config.yaml
num_hidden_layers: 8
hidden_size: 768
num_attention_heads: 12
num_key_value_heads: 4
head_dim: 64
intermediate_size: 3072
vocab_size: 8192
hidden_act: "quick_gelu"
norm: "rmsnorm"
norm_place: "pre"
norm_eps: 1e-06
positions: "rope"
rope_theta: 10000.0
rope_fraction: 1.0
qk_norm: false
attn_scale: 0.125
bias: "qkv"
tie_word_embeddings: true
parallel_block: false
init: "uniform"
init_std_qkv: 0.0206
init_std_o: 0.0
init_std_up: 0.0206
init_std_down: 0.0
optimizer: "adamw"
learning_rate: 0.00045
beta1: 0.9
beta2: 0.99
weight_decay: 0.28
lr_head: 0.00324
max_grad_norm: 0.5
warmup_steps: 444
schedule: "wsd"
decay_fraction: 0.666
decay_shape: "linear"
final_lr_fraction: 0.0
batch_tokens: [65536, 131072, 196608]
max_seq_len: 1024
doc_mask: false
train_tokens: 903400000
max_steps: 7190
dataset: "wikipedia_en"
Each number is 500 + 40 x the weight over its row's rms, rounded and kept within 0 to 999. Layers, rows and columns count from 0. Numbers have three digits each. The size before them is the row's rms in percent of the matrix's.

# v: layer 5 attention value, 256x768, rms 0.0309, rows 52-63, columns 0-191
# o: layer 5 attention output (transposed), 768x768, rms 0.0295, rows 52-63,116-127,180-191, columns 0-191
# q: layer 5 attention query, 768x768, rms 0.0274, rows 192-197,256-261,320-325, columns 0-191
# k: layer 5 attention key, 256x768, rms 0.0244, rows 64-69, columns 0-191
v52 082:471447576456466511486502546481518534547512491532551489478500555549607480544467511434423498432452494433487475538506514537514426592508496501475504557532502456578483503547454532535514475530543468540522539500487440523498460508485500497499519470397494494640476501506512539503468522483544570511453531532532476494412490517442539516483427472449558526543505410447555480557485481532532501424438467541567506461473540521497470534514591473504428523493499580461454434468491491559492539488435493502501506493502473483508450461468560447479545482467466429489527477523490459520513511542531493457
o52 087:547477539513457492522554509489452474533586506550454430451441540467579541538449477540512468402548512451504491544546568572566443570507508508485473540459461495516504524525496495535489526477430455484425520446445511476472463486487434458524535522546497455511511477503389523478553565493568485505471546541433515501471501435498525513445477569535549520478597523463491428504528526545576494497442496490551559484530530516488537539517544497486546502511556460479485518441510498508441527536463485521520501504459516504475489535508432505508525517489480446548543490483541445441526569506560486476
o116 091:461544566506468506516496497578466546464488507459457500505521494523477568433463569504479514540491531439491438448567454441469523461530481497511604570480481482446461482422602522452534495496454483451490518484457477488458486504518453470398486516487521612507529433380427466513532479553495531462546505511499493425512511437573473502490495443502455542513439565421463529507525547517493474537550491517518479485503498455566517474516415537504431442541481446466513478473459459502537544532509561534534418550459533478459509497492524466479501548537409538466463461542451539532510526450493546542
o180 087:623482593478460485552483518458499477521505480477454421493496505456527443546481453502527489488535510391540500536544539456535463491543479509438426557452474443493483444498503563493520473517487502500459455464515501471440431503536405450548499505525489552499541531502477497481473495511489526521561474539468476456509478518492530539469444474549477603560571500515475502585422447503562462491517451508530594540462513525474430540498491460568445537602518502507466494466523503528422537437463542472498496516436534534506486503509529468529494563514471414555494471469554453396555512514471441525
v53 079:460477479546566561486562442524490497551514521471446503453535497524552503451393489439525452602523530534503405530558550576526505483492534458497467485472574462552450504518492535514494462498532534497427497562525533520433463459460512422488569532541522476528490475538485471494477431536485486452460573483521534472502462510583514534517527470476523509514503558564537490506479470533439457522463530525490492543493501491538474479549514443433486496474506476520487472489559512498488479513546448499476556472508593413608502444560490533472450470547484502468531468492448559465450493551528492564
o53 081:459498560532538529530471526473593555477538499519445486467570558525539521496434539505479523492503522557459492526467527508508467515521509508454523490517554448536516485566515495553443511534568558429489470585557504507440457523506457496438477480519478559482460526558438471475510421505470524480503502428426516425435539505474495450493505560434597458515469532533536491497459519514484529457471509510559427534501490495464481549556490470499459506412490500484486511425477567550485507491503472540490516520540490463540538543374539488544467531549485536482484440441432531473574545558498538441
o117 088:500493509498475482526502533468563541492476517526543554543530581489488545541448525553503501520516470547469533453536499497444476538500487508541593625524492423430484582513518506481454494506485468472528496536546520549522495516527490512415520456531553476512480490459403484492514510596519502625520462532511526436420532496489513537519452529489524523536503472491495497540556602485414529482553450478506463531515465490389448531522536468465505470530534438504478478555526513464513497544472512503512488489498431483564568483468517514497492531455439511520448442464499438493529489507490503478
o181 090:480565499529545586579417558487545554498494566537523524524494509558515537559477541483535469462478513568502541455389500563469548504470457494532555511541525423445489415506523499535465516505566529485523483494565480509503587493506518553435518528538506492580439485547438496452523494460532522511511550439480537527448515548456495406525494516547548460494426542456543444501545483547471467463525507486536438516563468530532389510553481422548520492446480480499497551557521494443602501461473512544526502458522484449520481509439515502466458481492410578455523506528474523465548456535485513425
v54 082:527437578441502546582469500528480497426487465442474524464530507512508494477544471484518450525501465471533491487552499629456489512509569558499596510532579448460470486475469453472535472542486499462550565498452490418467516503500458472519419511480467572450521554509465498490460550447540525544485520503528539510501490545493527440488521478495444476410568566501606476459506504548486455491470478530423481534431524493447483532545525450527443587503507506453467552508504491543478453431547486533488476470500521470539498529504532558494472506484549562497483440554566494519541588460525488587
o54 090:455555436519562484517478539554508447505555530473550537437490511530481541463555372549583488483460467564540492492489526570522513511546534519482496475481462507497507472500428438503483469500489507480559557551501521476466507488530494457497550468450592469534508511509483529508489522500441472530542542512481544528484471469538525522445549531467526417483487480477536474456493509494445472498514439532458469500437438502511516501566530478483540513432477561529553467496466436501451487546524385522514473526485550503495494522470500520567495480518499519503396537494561508454484558505504577482
o118 086:556499493503522429467530458471542567516557454493516540545497479560450453481516516449558531461546497474546503426469493438574547509546521511504462515502441493472521531491445532583475526515541518479464574502490494545500477492564527528417524517513519502486558469582471510453524457516497542517532449503530451543514505474469521546546526525546521491515473433479441482497582489466489476483510454374531479501517535540601429416513528564581500503477564544496529499511527490550464481555434415466455534501510470512448579612528575504557533470556533465511489474488564487494489503548516490487
o182 091:448496511497596536499441482470499474502533493486522501493473459558542509474470425487552528556529443498494455507513445541553498504490466505469442485562517470455533506494501448457516541560549485480609503530477586464514518573574497535510529521467508496477443538489506441507448522503453492467531508466543555447450528466506540493512515487560545509484550508515541438500494464511411498502562402491492500537478432525519501507481468462496470513488505445553553467474508456518471524428476483551527457547538490478473489502506505498445438526481529515495467541540539520516581505556565551516
v55 081:595414434484482473514543431602478522482502505464494509495532447573495464441553561515544473510493592453532458488559502500477463541539531535495495494494507503439553458488567564527400476437498548488542558476492485518533539517495563526511493462565518476471543560538503445591540419575536539577492539487521513509515496516449487481503513484507486477468475513520446468515513546564477530541497463542463480504423480428524533542514470495508531511516506569520456550552505519507507528497511459450538524542435526550498446537560416462538470451517504513555531526428447409511490496499470521491
o55 086:424483457513391507447534510530548535430560525469502406456481521532497446561446444532485531550508542525464490475445549511563477505515505534505587430500624595500524533431527434469493531555519547482501521530439545493494398506448500502487518527495509477526473513614410505554530474540517569476484493452498514552469543511556483587492476492551429503536495534486480506514467491524488516508537465514435539467434474519483494468442469450446548445487512505497484556473382521488475483530472618495490466526483532506436509491453552486553537528530484494485462476515526484499514484543512526498
o119 089:524538513498501544473478478491535454442453488530483539498518504475523468559509471559429496545433564515420570386513475528561485552418452547465511453476546490551493440453496384459516565493446508497510578474559575556581494534478494540447424482423494505531449454580556419417462537512488494586494507505512525471578527553434451578528527508491475534516429511497507562496469508462521550508530463544582475459521511486511489540526531535443468426552524490521558543475499490528531471536504534501488457550515486467513527495443512571562508555480488561481579541499467509501464520529460443481
o183 083:501426481490459494494491478556517549520504496557537481433505549495498541536475516519458458551503463495517560467468477503514492487502537552433500419435592508536484510555526498544530544528492482426454529539522554452471523453466573511442517524497499493575484553585509439517509515555489453539543500537510507436419576474513494528537493529529573442501510448478518520516437529524453475489483520474485514470457436530507483468563536443458596503541515500471560490512494575524540464518493574543465473548496442497477515466521614553491515545491452558481479486519462495519558552609479511499
v56 083:482510531503441476513540469433564492502523495499423447475504502565549512551542461480519495449452459487515485456598513551508446570469434501448499550539522471560522467549471547480534446560456487436553456442453494484529515475488500459469458474418531522503488430471461497530470453542467526431471482488430561561451556523454475446587547573475492535462550421509560488484476524442486518474488557405559465515462571513507486465446433450503495416584487532481444522537519497463548436538521449508456499526487436535527472497475510541539482485459495503409497496514530499554449490460465510468
o56 092:529476498465506530460541531502471524489539492484406488488510443520505530503498440531507491481493564519551520561534544547483546527566517508538569521465449513515504513502503487428504479494434497489573452504567507500437552479516547568503545466512475489501496513537586506478472504560470538509490445494500454484481552501506548486500538542467493438408513439557545486513522523535469557491531471484544462499593412481518564545605544539470527504513477617468431494458456515453507502523473424521470502524480555563578499588523452471523453450493433530408520590494482417494548489622521494463
o120 079:484510528547497416509527517533495587475575505505453500508579503558444485463515550545477558499506492459507455538466556551538559461512523515447536461500505515553473496540545505451448437552541580503527486536568466465484515498482499489490552538521468489538487506505601501492450486460503528473518454489485451478550561496475518525506516477469502428480492506508493499477588541542487499470496473511529516615492518494515467555514517484544535528474494475476445503494449511499432489510524451509484506549475579571500457485495485490390558503489440471509509497517541466533502517506481452515
o184 095:479504525504498486482578553431550559533559493469434542463522471513534513503506438511496503543464479570510491504525500606474515517576550525544522514456447566507423482500541459508543490561399569499601448489499474504444554512507549506511516432470531513542478512600519541546536449581500556497510533449458518455516540570474493458483500516529578486475512450501485496547494537480443471502490528484502499541519488427487502525558483540471553484439509541459495521523503552465460534520545527531498552460489455528556524509515476489458492434489409467442523555465516444496509492568504563463
v57 080:489537551520482501555416534488502505464508491495487492500545528488510558430451467497493442556549523505433497472518578560525516414620518511471506548553478512541560503480527455513504526536531498479530470372510492452512535475472520483437558492498547478468472492513506546535507570557488546464472505492472499559510517507489514425543447546507523476441473510503454489478566489521471425562535459490450500447472484441516491557485514493533511501534557483458502471394460482555565436472536517423451535553524517516518527544489562564533460432456490495447525516476477536537552536507526482480
o57 087:486547543479523482484523501486504461503534434499461513522572567514470536493515561498530418426537518546544465491477472612498437551568471537479495485504427482561554486501469374495499506465509470508522447493530499458531550479533536473455422500541373453495470413530444575558567510444449548504473481545457486530477459490387466486484502510485534477431536522519508487475522534478502466500495464508446436468469533554491520494496433507491457515496488465526532507463530458468547517539503445503477486502533517471531526478493491510428515496515525580408538522595521509509508498555500541479
o121 082:430482553489506436538476468451525526511514527481480565485542507481525507451582446505519507478505567457565463469444457523456445520555448537488506502589460478494506510348513496535499465428499547495502457494484520519519572489490543492492489457442472487507525448464348481485441470516455462482456487511507475443508508472475473458498470540512532456487523477514505433488578585520433500488442445447449459558519534512496555396539489493453516535476525511546501511456445509511550533504539566592530512477485516531600498548438532500485544549508487485442520564528457439546490575524493547500
o185 087:437493519532500570460511527544485386587532494506496572479488547483475490517520522505478441518453499463438521505508529578543514499531457578487467462531504523467504509527477376557545472483579478509486477482473503413596467461493491437541460560447428470450456485518377491449589495526480526462455466491544558571515492438481544519569493483586510479499564563461541473488520474501525516490492414489499513413494537480476561505459425518468457526495509474474530484511536527525512465508460472477490546517518511483459469458507500469494504490527534531484518508472510524538467495484469508516
v58 078:425531594512456517525502537551431473549497574546457532547507401513507552428563467497522515475532423456458545495499533485509529525468467511544444594501482561559494497418498540512512438520459531462430501452586447457530491483500514441480512570482480524562581533433518463493578551415482519486534556447532499549535445519525538479511499480571435534518476501447515561514478496486493483523496485524405489461493496531540510427548458530563485399478459511549542492529533534523412501499493544476454444504531434448485506502515503487513506569523498480612501411487443569461456465474546509479
o58 083:461548470502422496506523558520498546453526543517473476492451468534499534471480533471500407511561526416481475480483528453527494503534442493506504564497485523584529521472505586385449462430525511466453609484526514566556508507490528513437489485413527500471565473418518509467489483494506513469624528499546528531494450437473544430540595521566501501462498478512536558480515502500522517522511552556509523534473507471393529500503558519537481485532445474480510535517489534454465481446472420425507463541520498549505520531547535581505452492553527550557462499439494560527541512454515459527
o122 084:560433464423420485530536603488559465489440480533555517456531506434501500533466561509444490503523495519476531507469476491540512557472451497446469566459480496471464503486428536441471492545481463551517533521461490510500465521619564526453515484502521438499459543520477517527517495515429531510579468503419512474486485446482478507508434496469493491507554435508471494546501473534486524534535520520531521503515486466524456495438521432494544526519523505507536541504537448515483467541474482449529503512543448474500531487499514549481526491513491453539485456489522468493547496449480458535
o186 092:435489551485446516502479424458589477424541505536500498498534504557500520490451496508467508503585532486496530522461536518557517513524470544495492541521518491567495521529516563396434488451561463476441516503562531476514433571476484519423496495505485486575554483541659555509547489491447444466563507507505496565525533480443516415506529533543515535443537476504489529421448500440511517481554560490489457539514493536454463473477486534479442534516461494499447537549570488472456453542501579492540498573537461506557529495452503552435467482528491515551471474484494462483550523480440418529
v59 084:527509437531524559502490553520535488476483489456543497484491497463559443524520443441528430503503550508446485497485414493521468491508539493464498451504498457417437547452403522520572448519563482538484508468443521494524518574485529513511511413472491454474483448555534494544547485589502539562481601472520498480538508562580490567502558514462492509546519514483484518438489542486532505525547515526545446461437473534470531506459438529465492493508527522530456495456535529475561548480475554487483469485459498504508525530499485477486488522476514452525494552417499457501516592465487447566
o59 092:474458532470430493472495457526508507474527518491529511529435466474559474556454442518448529553520510558505512533442461545594515494450526522446458289477434547541528457461578379500542538536430523548486491466514479458506462533494546478540502506445509448477523493564401498459482519558499478478514528432507455504493532553544513511536477456535514544474529525503481456524481475511488552500525445447493592504528456643507449513512454476488453459482478432518455552501468544451464498488503542469507516458496603458511558497507504508539572529494499521507545521485525521522542463461488491487
o123 080:439516560438495534434448498506497553457446492428507540497435446508483486512479467527460546471468504500503442494501465426433508519509537573489463480460400560526545423487521494527564516499466513502524461468485516490485562488479522590529483473460453499515569460424452538555416531520497412490532474440470484510511538552514532528513491552413487458488521514469545412499519471490505575526506427496465462522538551572534474487506468466550463464536410512472527478460546470469501455500534499495577503442489515453501510468524487503503513518449580494570529519500440555448476500450453488467
o187 089:488529508501603442477517427533458483564473577500567513466418478454485527506482488454371525490489514575471482518493427521529511497534544501442495334493470536467505525489485446537506491559451498537484420483482546488493456502547621555483487494490492461492525478499471536524424505552514487484540502465517451465411506543496500461565531519493567492546475509516530500516551527492478521468495475481457536507499486554510459570503485466560463395465462461568544503527488578401458477495488521445516521477529479483528525470536464505522412504449532541599468503521434628478464527497518567503
v60 078:425480511512477528517506462420472491505489467504511548542466537543522428507538492448451546459567550498546523564470544455503532507565482463447399512459491550579448467521396472470564442488436524527461471489500494479471425495498462493521473397506497568507500454517571501490519476466510604512548556507554438538483551528448442595422567452415527466534512484491594464584481497503536545547416496441505556516496482523479479576524565460522486516556526536501451473510474475473512517467500468404481574469466515427505395492489560554527540460458508539506577501478506567486533561385475523476
o60 090:471465464465479522478497494463566500500446467554453499551424559476464522475554503485547421457577527490615511544501465482573505452471495439429479481504434524517492498569489488462526455489480455528416507504489507539523469476470526462586460493540517453529529507475322512496526553395429474524478510455591522524494468519485548542538451461496502471507560468449515531460461538527506495436519509500496485524485535484466412553478471477506516573480480500448491488473496535488465511505539442489487610523529414434497509498441513484538440529485548422516475488517532517426500471428518552523
o124 080:495456469506501453463488488530530482526491569531419463506528506468484501475539534507501499461498445497477555445474499571502585475466557560557518571440471505458487561494546556543562448467444478499455426565574535470539552436503525501484474536527556433541500569551425436505521524432493521482474459459508527488465507464586527495487509472509530438480553539562512533449469480559467487544632570489442517523496460526500518571512486443535518528439476448464559495532456510533499546522552506536507419480474468527502527558589447448516495437494476450487485539510507493495544530456538577480
o188 082:465509481494451520512472558540496584532440511545459427564545560586426464535508479540569509487576537489522504544468517457489488478472531480535505496503444468488547563496517491511545512480546442483493496513444553560514512540488531495577511430501478474450458540533435461495484515480411550505492508427551508497488494525540518528568507553471628467580523452450501439574497514502474489389489464464466529568488486493580391555539485440551483497511525488514432426517540524518506478484492507507522545483500432485503528514469497519572432484539552401524414477430498506495446562519557519538
v61 081:516511395490533513479609480533573490522448450584445511488514486401478578511583521531513504544583516508529499486604537497498479504482510496532529454491471533548531448562554535478537423487508543514585490521494547425531520529548495476507421518454503560456513389504483396460497579522503407509471465514470501481437496568491571461496513444553469434499497506452551511478478399543510507493481511463435459493526534596521469409438509523596565441490565492521521499490486399539507413476463523497497569470463464491570456463521536538443483427537454407527406534464513473541515506444487469508
o61 086:534519500469449435468523485518512509478462540560535518479500491492536530529500517516477513508504543484612514496461470534542509581546471449510507489525472487472525489464495454385454503534546497522524510536462521514507502508500619463480456486472554450492482506434309466431485448538602523463458420475541519479469480488492503471464544480539519516521523493562477504529476498509465477565455514484562527534423466559443533509555521523499487485522484534519420529558544500545529460532463451489478606533564544549521479462440526524465541516568581513487526536558513491542503534498513518528
o125 088:532553496515579483556488494536463531515496491519570507530506541494469499555463584554420495463489500581572486512559550548520517502423510485521558570526526434431501471408515494485499525520549463471568472536440497525539503483498535472467498479581477510525406478399436515486463525457452561558485492484542486499508488524425468477589472510564585475511421517463523538496475532506494493538561402577462554464466487498594504548491490506461506484475510514490438488525548543502493513442571466508518493505552506424478529453438511537457484515499562542514469463539425509530480557481520575490
o189 088:510522573487557493492587485543491522504518532525482533564508497508488552509453553500467485510463467509546494463527548547498484498497475497500472441585494501530497470471451446525439524501501518495501450477436528468539475562487602441467402523482487491509501496356517475410448495551557446415470536495594521445544526507478505449505553520509522534456467507514508545492501540537487515543544474547535471507575463552451482551604491466465571479486504536535434543522491536485560477499460478474514570490527506456524449529445475486467550520460555528515566519553499519548460539514491520470
v62 085:534508562462533469513481521492512552512487532507436438487479444520442477549549477429528513535482510475462541477578519383491510462473532436514497446530530569501497422539451487525522413437590454473513519481524501539476497475482533559458471524448462443556453524487503476486482546545457500448463401481483498442513464479569486461513552507451485566455553454522438507464539462496431482535497537505545516478541497456477473481499478482570533570508550540507435522521521536468469440509557537455501520509527494544512537537559430508539522527507485498490490482493438497502451596464555565497
o62 090:518594452468505520554497524420519659453610456502476510485491497547514413480459451499468507529535488503494529484519529498604542525512467557530480505546477478560494491580487537514460498505477530481436524483502524486527503476455499549519541481516574513523529509395557565561562537464497491465439487469481450546547528440493515467516504475478508510444521501437506539467441515527442496627537529508494418536578520465600492458522521504489502513499498558479505601513511542440454493536518535511496551492497480477487485543510468505532484473478499531539463472492526495485503476479501524486
o126 088:556583478491536467529521501491513510537574562512572429525494445551509575502527476439458489632463495505562503517415559535568481465537555494420484368431466502465433441487494501389443532580504489567554498584486471502501439528561480448473476480506568515460405507464460524493535450517580533493431466479558517541443527436434496531513447515487455456531499492510516517498491514487553483567460465496498460460480476532590481458535513491465523436494476559557492528505514441408479529548431550530482494533477497503517445497501478556509535444495510447513496464430505532467423522486479550504
o190 087:442559511547513511491517436420518509436560482562514506472415525550510457481531447512502539502487462520507514472509527485552520480577459574523499496445499455550455489537525537448502420465535563463499586485539526439499427557484486469443530470510516497461516476454486538516564564441524504489547417479497464525538492496466472453442447433494437524459563551493517623435464482502507490603495555521539483563577489510445494501520506563510474498467503509491449578567553500481432513582516585583481584510499527463535569499481463569505437448473492468501463573443536520497497452477519422512
v63 080:523540500476470468562546539559520530486553410508439511465522431476465477506525464532446544418478550467492559448521506474481529588491566529505486511514523528528493485535454524493493450566511454525538507547509506478495547520496455467540550459536509471530469487537502528547491449549543470498559567514542514456588535463489477485589433468501527489451510492516465525490534491482495576526462484499500445542468581549474475557491561445495517470527489454522530437493479480513536506576475458466542481474386486446500515505488504497493512596500502537493488498517424427542515449464527486524
o63 085:494478526393468485470549511564566529517514458563480515482465484489506529529515437520505465433448498492462553404523569509516538518471487514524529497526491524539521463536504500574538511479416509522464511519471522536553481486566529458529509511492463493495512470472437488486507526489530510471532558461512510554481485539556461473540505474443510593469434511402535511435447501461506614527465502515422552539517516538514433498459501462432504442511491508522561477538616458481528454421477538521517513472518480486439497532561425504495540494481528511485508447491452489607485469531460535504
o127 085:532429466529493465484543529548530555499537515490562535472475495478509509458493558463472466471469498603447462409439461548466459578544485563525514465531474512566484537501565514474477480524491516469465500511479514470497485511500512546443521559514518498524475440499532516407454472485520475475508559428493536522456500503478510478492458529495494487506477525449482502434462468477500495517555546534516459505520405514490502461618485429463521484534498512542570514593547550511472552516506496561448430466562511543451457539412497448506532466436477488468435492468521480551486525436537466435
o191 090:531449550472489485465582438469500382542535529449478508478542457504553523496603490493480502468501488430454546509516574530516546512439481596451487515522528475524439450515464476500536451447507509444472556498494522489542473518585495506454512421463552505490536475509545487467511470508520485465507500536452466501529466486557511513494467531497522526560531511455558512475366546443529568520547456448478498567524522547493541448433490469390508529498467535487484486568544435551578525522503557477530530483463557519439514510500494547560494454463483433513514509432463413576521470536470525518
q192 053:505487415513511450451485458472554509467499471481509508523502473518503601514461548514554570456463489444521475486524492540513394371485540483468532489542546531478514484528457446532508548430492475466528550508508452502523553494407505582516469480489534526464473520509496436511447509487504485507540501495506433496525525498507476398545514551426491495477543471509538459510476536424495498488485536513495524560486473462490527479490550470538599519502496585540485442487423483493465443509522559518527449493483546505428451514481485449547442547554537516544504469497519564525518517493475482480
q256 109:551563515506535440513473496536526539522450514497506470501521512469521462513433479600487434518477579504451484498482481513460454512484428466443537502442401509461556484481554584511513510477476537530470468490491431467523510449497454501431541532569501505464462503496516548482551539562524478552528496544478479495509548487477469455510509556514472503550452524461519488524421481514523508470568475540601476453551502505514507538483431535424557482490508467467527517578507525539535487559535457499558484504455541444588585453453505568501448438504548512542452482483550540531472493500538483503
q320 068:528482497444473555518482489519500476384492484512508529493461569520495434481535466534504525451495559526429538454503472504538444529549546531495460542437434529517494534482517471509412450483503475507466465483515481472502516514516539500517434503461557573525501469481563501561471440506571484544441546480454536533541498465518436470573508519494449452498462471419530533524522435488520568571479393497478472531503507555455542481528546500487493485513488573542488504463518443490460424550534481501549526531492544424490470458490499492504442599508451471392510509498544476504470530514564511439
k64 070:528434487564455453506529557518591498517511457564514493519469433502504476477504495491454476517503547527485475512446503478505578488561523496508414490530531504458486590510607531498522469474446519557611491420455557543479480555468512583435529505583448564511535492540449465405471492506450464521540493435520559511527483497511548478496497500478516543576596507490513519492469484498483475489540463475408498436521541515532473471527532520494506555510423503552589532463504412435463470591554470524515544530518456519492467589559526481420459418535471505513533480457460520441474505497529526486
q193 058:503499584450530525514507486512497440493440501521540467499486469591520392524558452434467547595505512481516519506548487477523535526554453485479489531526509553457518486534514490441454489409475493551431514508484605511571530404471495548543489516515531436457493472502463529473497613514554492514526477471510542476507503487541459546516476508526519461531471527557475514556445522528492506490537424437519483434500485476526502463461512545542491492523521554484531462471579415509474561474444479515550507487504432460480577473505505516470469487455519454486487562458553464552495495529544501488
q257 116:464461563526487522505469490511480488451498501532492508538446508507449514501543476483455537530535481459564443476512483467513523489565538531481495526550545501499547486559437452496472461489495395472516480540486612575522495519505513510539467487485486492530572432530481501524515534454529555532441513431554538463508514481506548587498540510461520513499577451577486528541500519442441526547540544486468505515483470480498550524526536467544446444523471473551420516427522499507517504461547517491504505453523521445390468576505530475517594529488474459440548482442555508486542527546460494485
q321 058:513536502580522489530525526507485475461501493469569412534512457524482502485467460561495528516556418521547490536491485492436428515576468484539469474513484483492542570550509498532450484545500449524543460476536514591572511501517517529537504541429482489525553503469545496514454549476513535518469493563506488520457498499454505535581456531480508498467591545471546471455386469448495486496503510483509557531484458509434479567484502478464512441527484582464458566483443522486509496540483506451450532483471531470488519518556431493509501496495518578506448550484452539514453467483431492575
k65 064:485506508478517520503431486485416538457487572411465457502510539539524544493460518480569512442477451483486595492544489508528418564426449536532533469463469490536526458485496463514496532591484478454453555521544497497465444453501473514580530522397575493590479584504538569575534501496469490451500451526476443525419496505473473479451522464480515465532425573482518534474510476521538524535422503547564518522501491497479523502460512464540413500508501451496445448542489572561541582454518511515512446513503569458447517442438475475616508567540509474516452555523545430506538511520562471511
q194 055:476471473454453483477513527488572473520445343520530498531469546464522551553476479452485486554499494468532475538463455488495535463504466514446482551537529503517529536503382524447487462523505462585493523507523471549528459517567522477532443449494472511530504518517517554500539488534432540430455534529568517498439588502524541560476417464523564503503520474519493500559477522531499462499486549555519530545521521542512502520503528468464462500422502523485502457492474576495530570491520537461486544470523492455458386441566504470447482514477533522517493435513586591496510489477504486505
q258 097:456534593451478535466496544565476495494459577524575492477516530411510469474461482541485441544482479509487424569531420481547458424501546467508459496471479512515474513497542505500431484524451455404464530473541587558572557512530531506551505475474493482538539552521488552443525496496492442549502506493535444490458561466422472517468496506537481536563565474471534545508494597494445472490493581497539490487571449468494555487570503480461515476514465497508486459552545533461581516567511575425497508481539549483518512471514431441518444454462549472513512542463528559480517501512525518577
q322 059:506538458431415511483598493465489509465553481455594431518397528467505549472476470551487566493507507461539481530421598518482510507506472521492541491446465468554492508486431441511452444491478551515507541508492529440555500517517500491499508541496482556535490493498488530519472457497492490494472501481458531572445456618533550511469442486529431462498505542512574588498548491558502494545486533482478467514466474500536537412475467417524533481518558562518527469428427451490469563466576509461524532520529452504473457532540490465413574541530517527503505467488407551527476491541482525463
k66 060:504480423469501449600581493542425587520493519506533484503512443448510544478495479538511475593527519585514467523461500548502542461525463444493534479563526568546440553496518464535523589442549504474535455506502488495486533507495470530540491564509524541513515491446459515481454583578476470553519523496480528511454520454476429415503547499489561523620543490479554562482535503480489527474549547431534454480559487454533466484495502575514530577458394496508545504517512423499511491520563507473546556509459455501443451550517470566483438475451474493508505459486469587556516477544527508549
q195 060:520471468557549480509458565518509478449512479495527530447505584520434556508509571438470466499458506502504455494523530470473495453468535474569396549494495489520506553478487459477487499498485524473519515539486512508447507465522528529461535431487458480537457542499512455501512455488438517548530522442543438480591483502541431552489467505484498531465506543447480514520511427472508527519486591582450517533551526570463463405520490399487570630474493490479417493497466539498519552508478519557504465518511484486514426451507568482541519429545497528508516494422470524500528509455480504517
q259 092:553573487426523432465533471588476480522557481558587517449491531479487400449504531534519448519444553570436513549465470564512448488500463544436476409421501514480481492434524561565506516447497497503486460428451455495459548515458513502457539459519463537528514537487533557472495501619503497506538496570450478549499474513495426450503445533484491501543427470461523457443546503501521487483513477540549494515598512519470462477463449576434556482500535435454480502637445496466532470531531514430507501510483508583550575427461431509515433491491478487472484501483441544519459473492544460519
q323 068:484509426484480556537491486494528526467530502484383469463431561478529460509482460489535495509559496448460506492467504515495579533497461495540522459454490520509436422513514463548519477495504462449546476519495452469501499506427562510563460460487441485531526491473504489486524452516518527576475573476525462574591535457478511461500548537518505498483494534502459485567480501464547566496501513556472474523473453476506543448475546473464468476518520490497505523528552509457466530465475547523480486507502534478527483445464455525499548505514535487494494447451478495495437461495567487534
k67 065:538542499523491461492574549529523533539500449496503486560502451481509498521539484483479529532511582556489514421515472560502562484544514476505483456548501506486510581551506484493572510451502448502534545488485496417440453493532502521462481506558452573481498503493469448450446526518476483495519523487467544463497505516477536484429509498508461420568527488483539557520482562432496508515467534459480466482532530458585470467491474460488470513508445433522628517450499422501530510465532460411474542501569461544519522588515522491474432450484480576512519463496442563468525517458490463489
q196 058:482448465487536518502562622480451484574494479492496509529465589566556534551476463529483555535458550455539509571534529491540507507446541514512548499495568524484540555517430488511578500493483419422468465482499549546459472506505475479518509477518572504505416511462538513498427461497476561471427481431527523460553496517486562476546546537517502529477544521513564537443535552447511501490541463544549513513591510524506539465526484441498461475523538478535461419539533500519469503518454487520442434469460490418448535439547490449448525516510512508583504480521514546546482518558492456424
q260 098:552408483547484486463488547527495553468459430513453568457561539527523565513496430594508440486484462465502483547564452524463499482535504489483531546547546489501442480479527519495456530510457499492509484517580535465625474402538478468501498542448482506483473527546523499529505551491515479470518562450487488463481518500457483589499532513516497553482510509529468496505500508600473467403503480432535474500467485505494473463510484492466528470500484518465558449468502504468573481459432519559504503532497484490527548550500421498435601497479495525527538480530509464531546462576442498445
q324 064:405485516440483470561528507479469519526563536505473405455538467538479515483485493434546561477456552508408440528521564482523491477533489465538542493505484508486520485488437539529470517408497508407511528474487463478505505447437498478483489522473444549502421496552480461555478528460526558551544508511486506514514460471536454556525477574584502533520471521556529500514500542454539470548482459554488558511427505516445475444471487400536510572573512481437531579466517485453454520538526439538515522511453524485522466518501448513541529529550503455554457415554483478496486533507442483538
k68 057:541534538554544549539639478620450579511441482538475560450476429498486508448492471506487443500488433484453522524475499517472509495572511418496491465554482511546502465522571560561499486509455533508480525538451530444487588519515527436463491568489462490499440471526499490478437490518485538393507511513499450475457523484487471479516507562516462534499512444452532535512550458522430445544475534372523467511455515408537482590472559563515488511469467593516491451516539504494537514542539481433480519523565485485598413460545458504513448491473473547544562418484528541508441458466585477445
q197 059:514580504514543520490490465526512478499528497499486486447536545583507396499490495572527475499417463502433535521477481453506424502509473504523456452521474436428494471517533523470538493513493563468468534463544512473563449553486544467430425510528521475511521522561498519497463492509528520448521582521436508524459482491456471493512510460472476453442518409517443473476458451480536455467464496506454420543507483543457494538472523562497519414518521515460529585480508467526477531474512554502546546525514511511450476574455544512472522529519464462490484475444491519503500456476524542506
q261 098:460505473388483570500545478474420450513565516513504436475495598474509478482458513521488532529546519512495437511475467418491440548445495507503492474473440561515485482543493501511452532499541473486443483522493518560567444532519460555576506492542474479448555585518479471469446477523470477471503472483535514526491513544484546550444465498576523477519514504509488486543495558431506575527482468515507453509511461477486488522524483463462483533533421419477477492519530617554502538573540495452475475517519507461514448514469551517507396459502523441482517427496526503460488483415450468534
q325 072:553491517525518489439458521515587483487467446504510554569533544526481461589546452519494481586518536485553470509500518490498467556477417505559515502453553437475504488519480520542548518481431505405463472442513551440418497490464485409495544569534578499456489491473465511503530467602450514460512486551490507447413459546559550492522465492495469493456459577490497507433452461614523560436589484523493514528526515499523523554542504553476480510550459490479479483427441538556541522533516539453492463497522527537494440523505523568500511479497515539490521521511529500480554571543504566494
k69 058:435453485487454438500448501424476468517519469478489479474499477504525514455531516415532555485504471558530513508539511547546496496431503553503494439454476543532530539488506462530557517488500404512502557518581496522492541541511491463518481421555548504525497521495520535546530458411500500531488517458478557536481496533489497461520508520493561500457434499501482436419437565492520453468514497511526496498497522514531572509477473425460462502499487445489482486519475483481489501484525494507494485518423506486525530516534521545510575507505560473495515543492476511529577490502469500532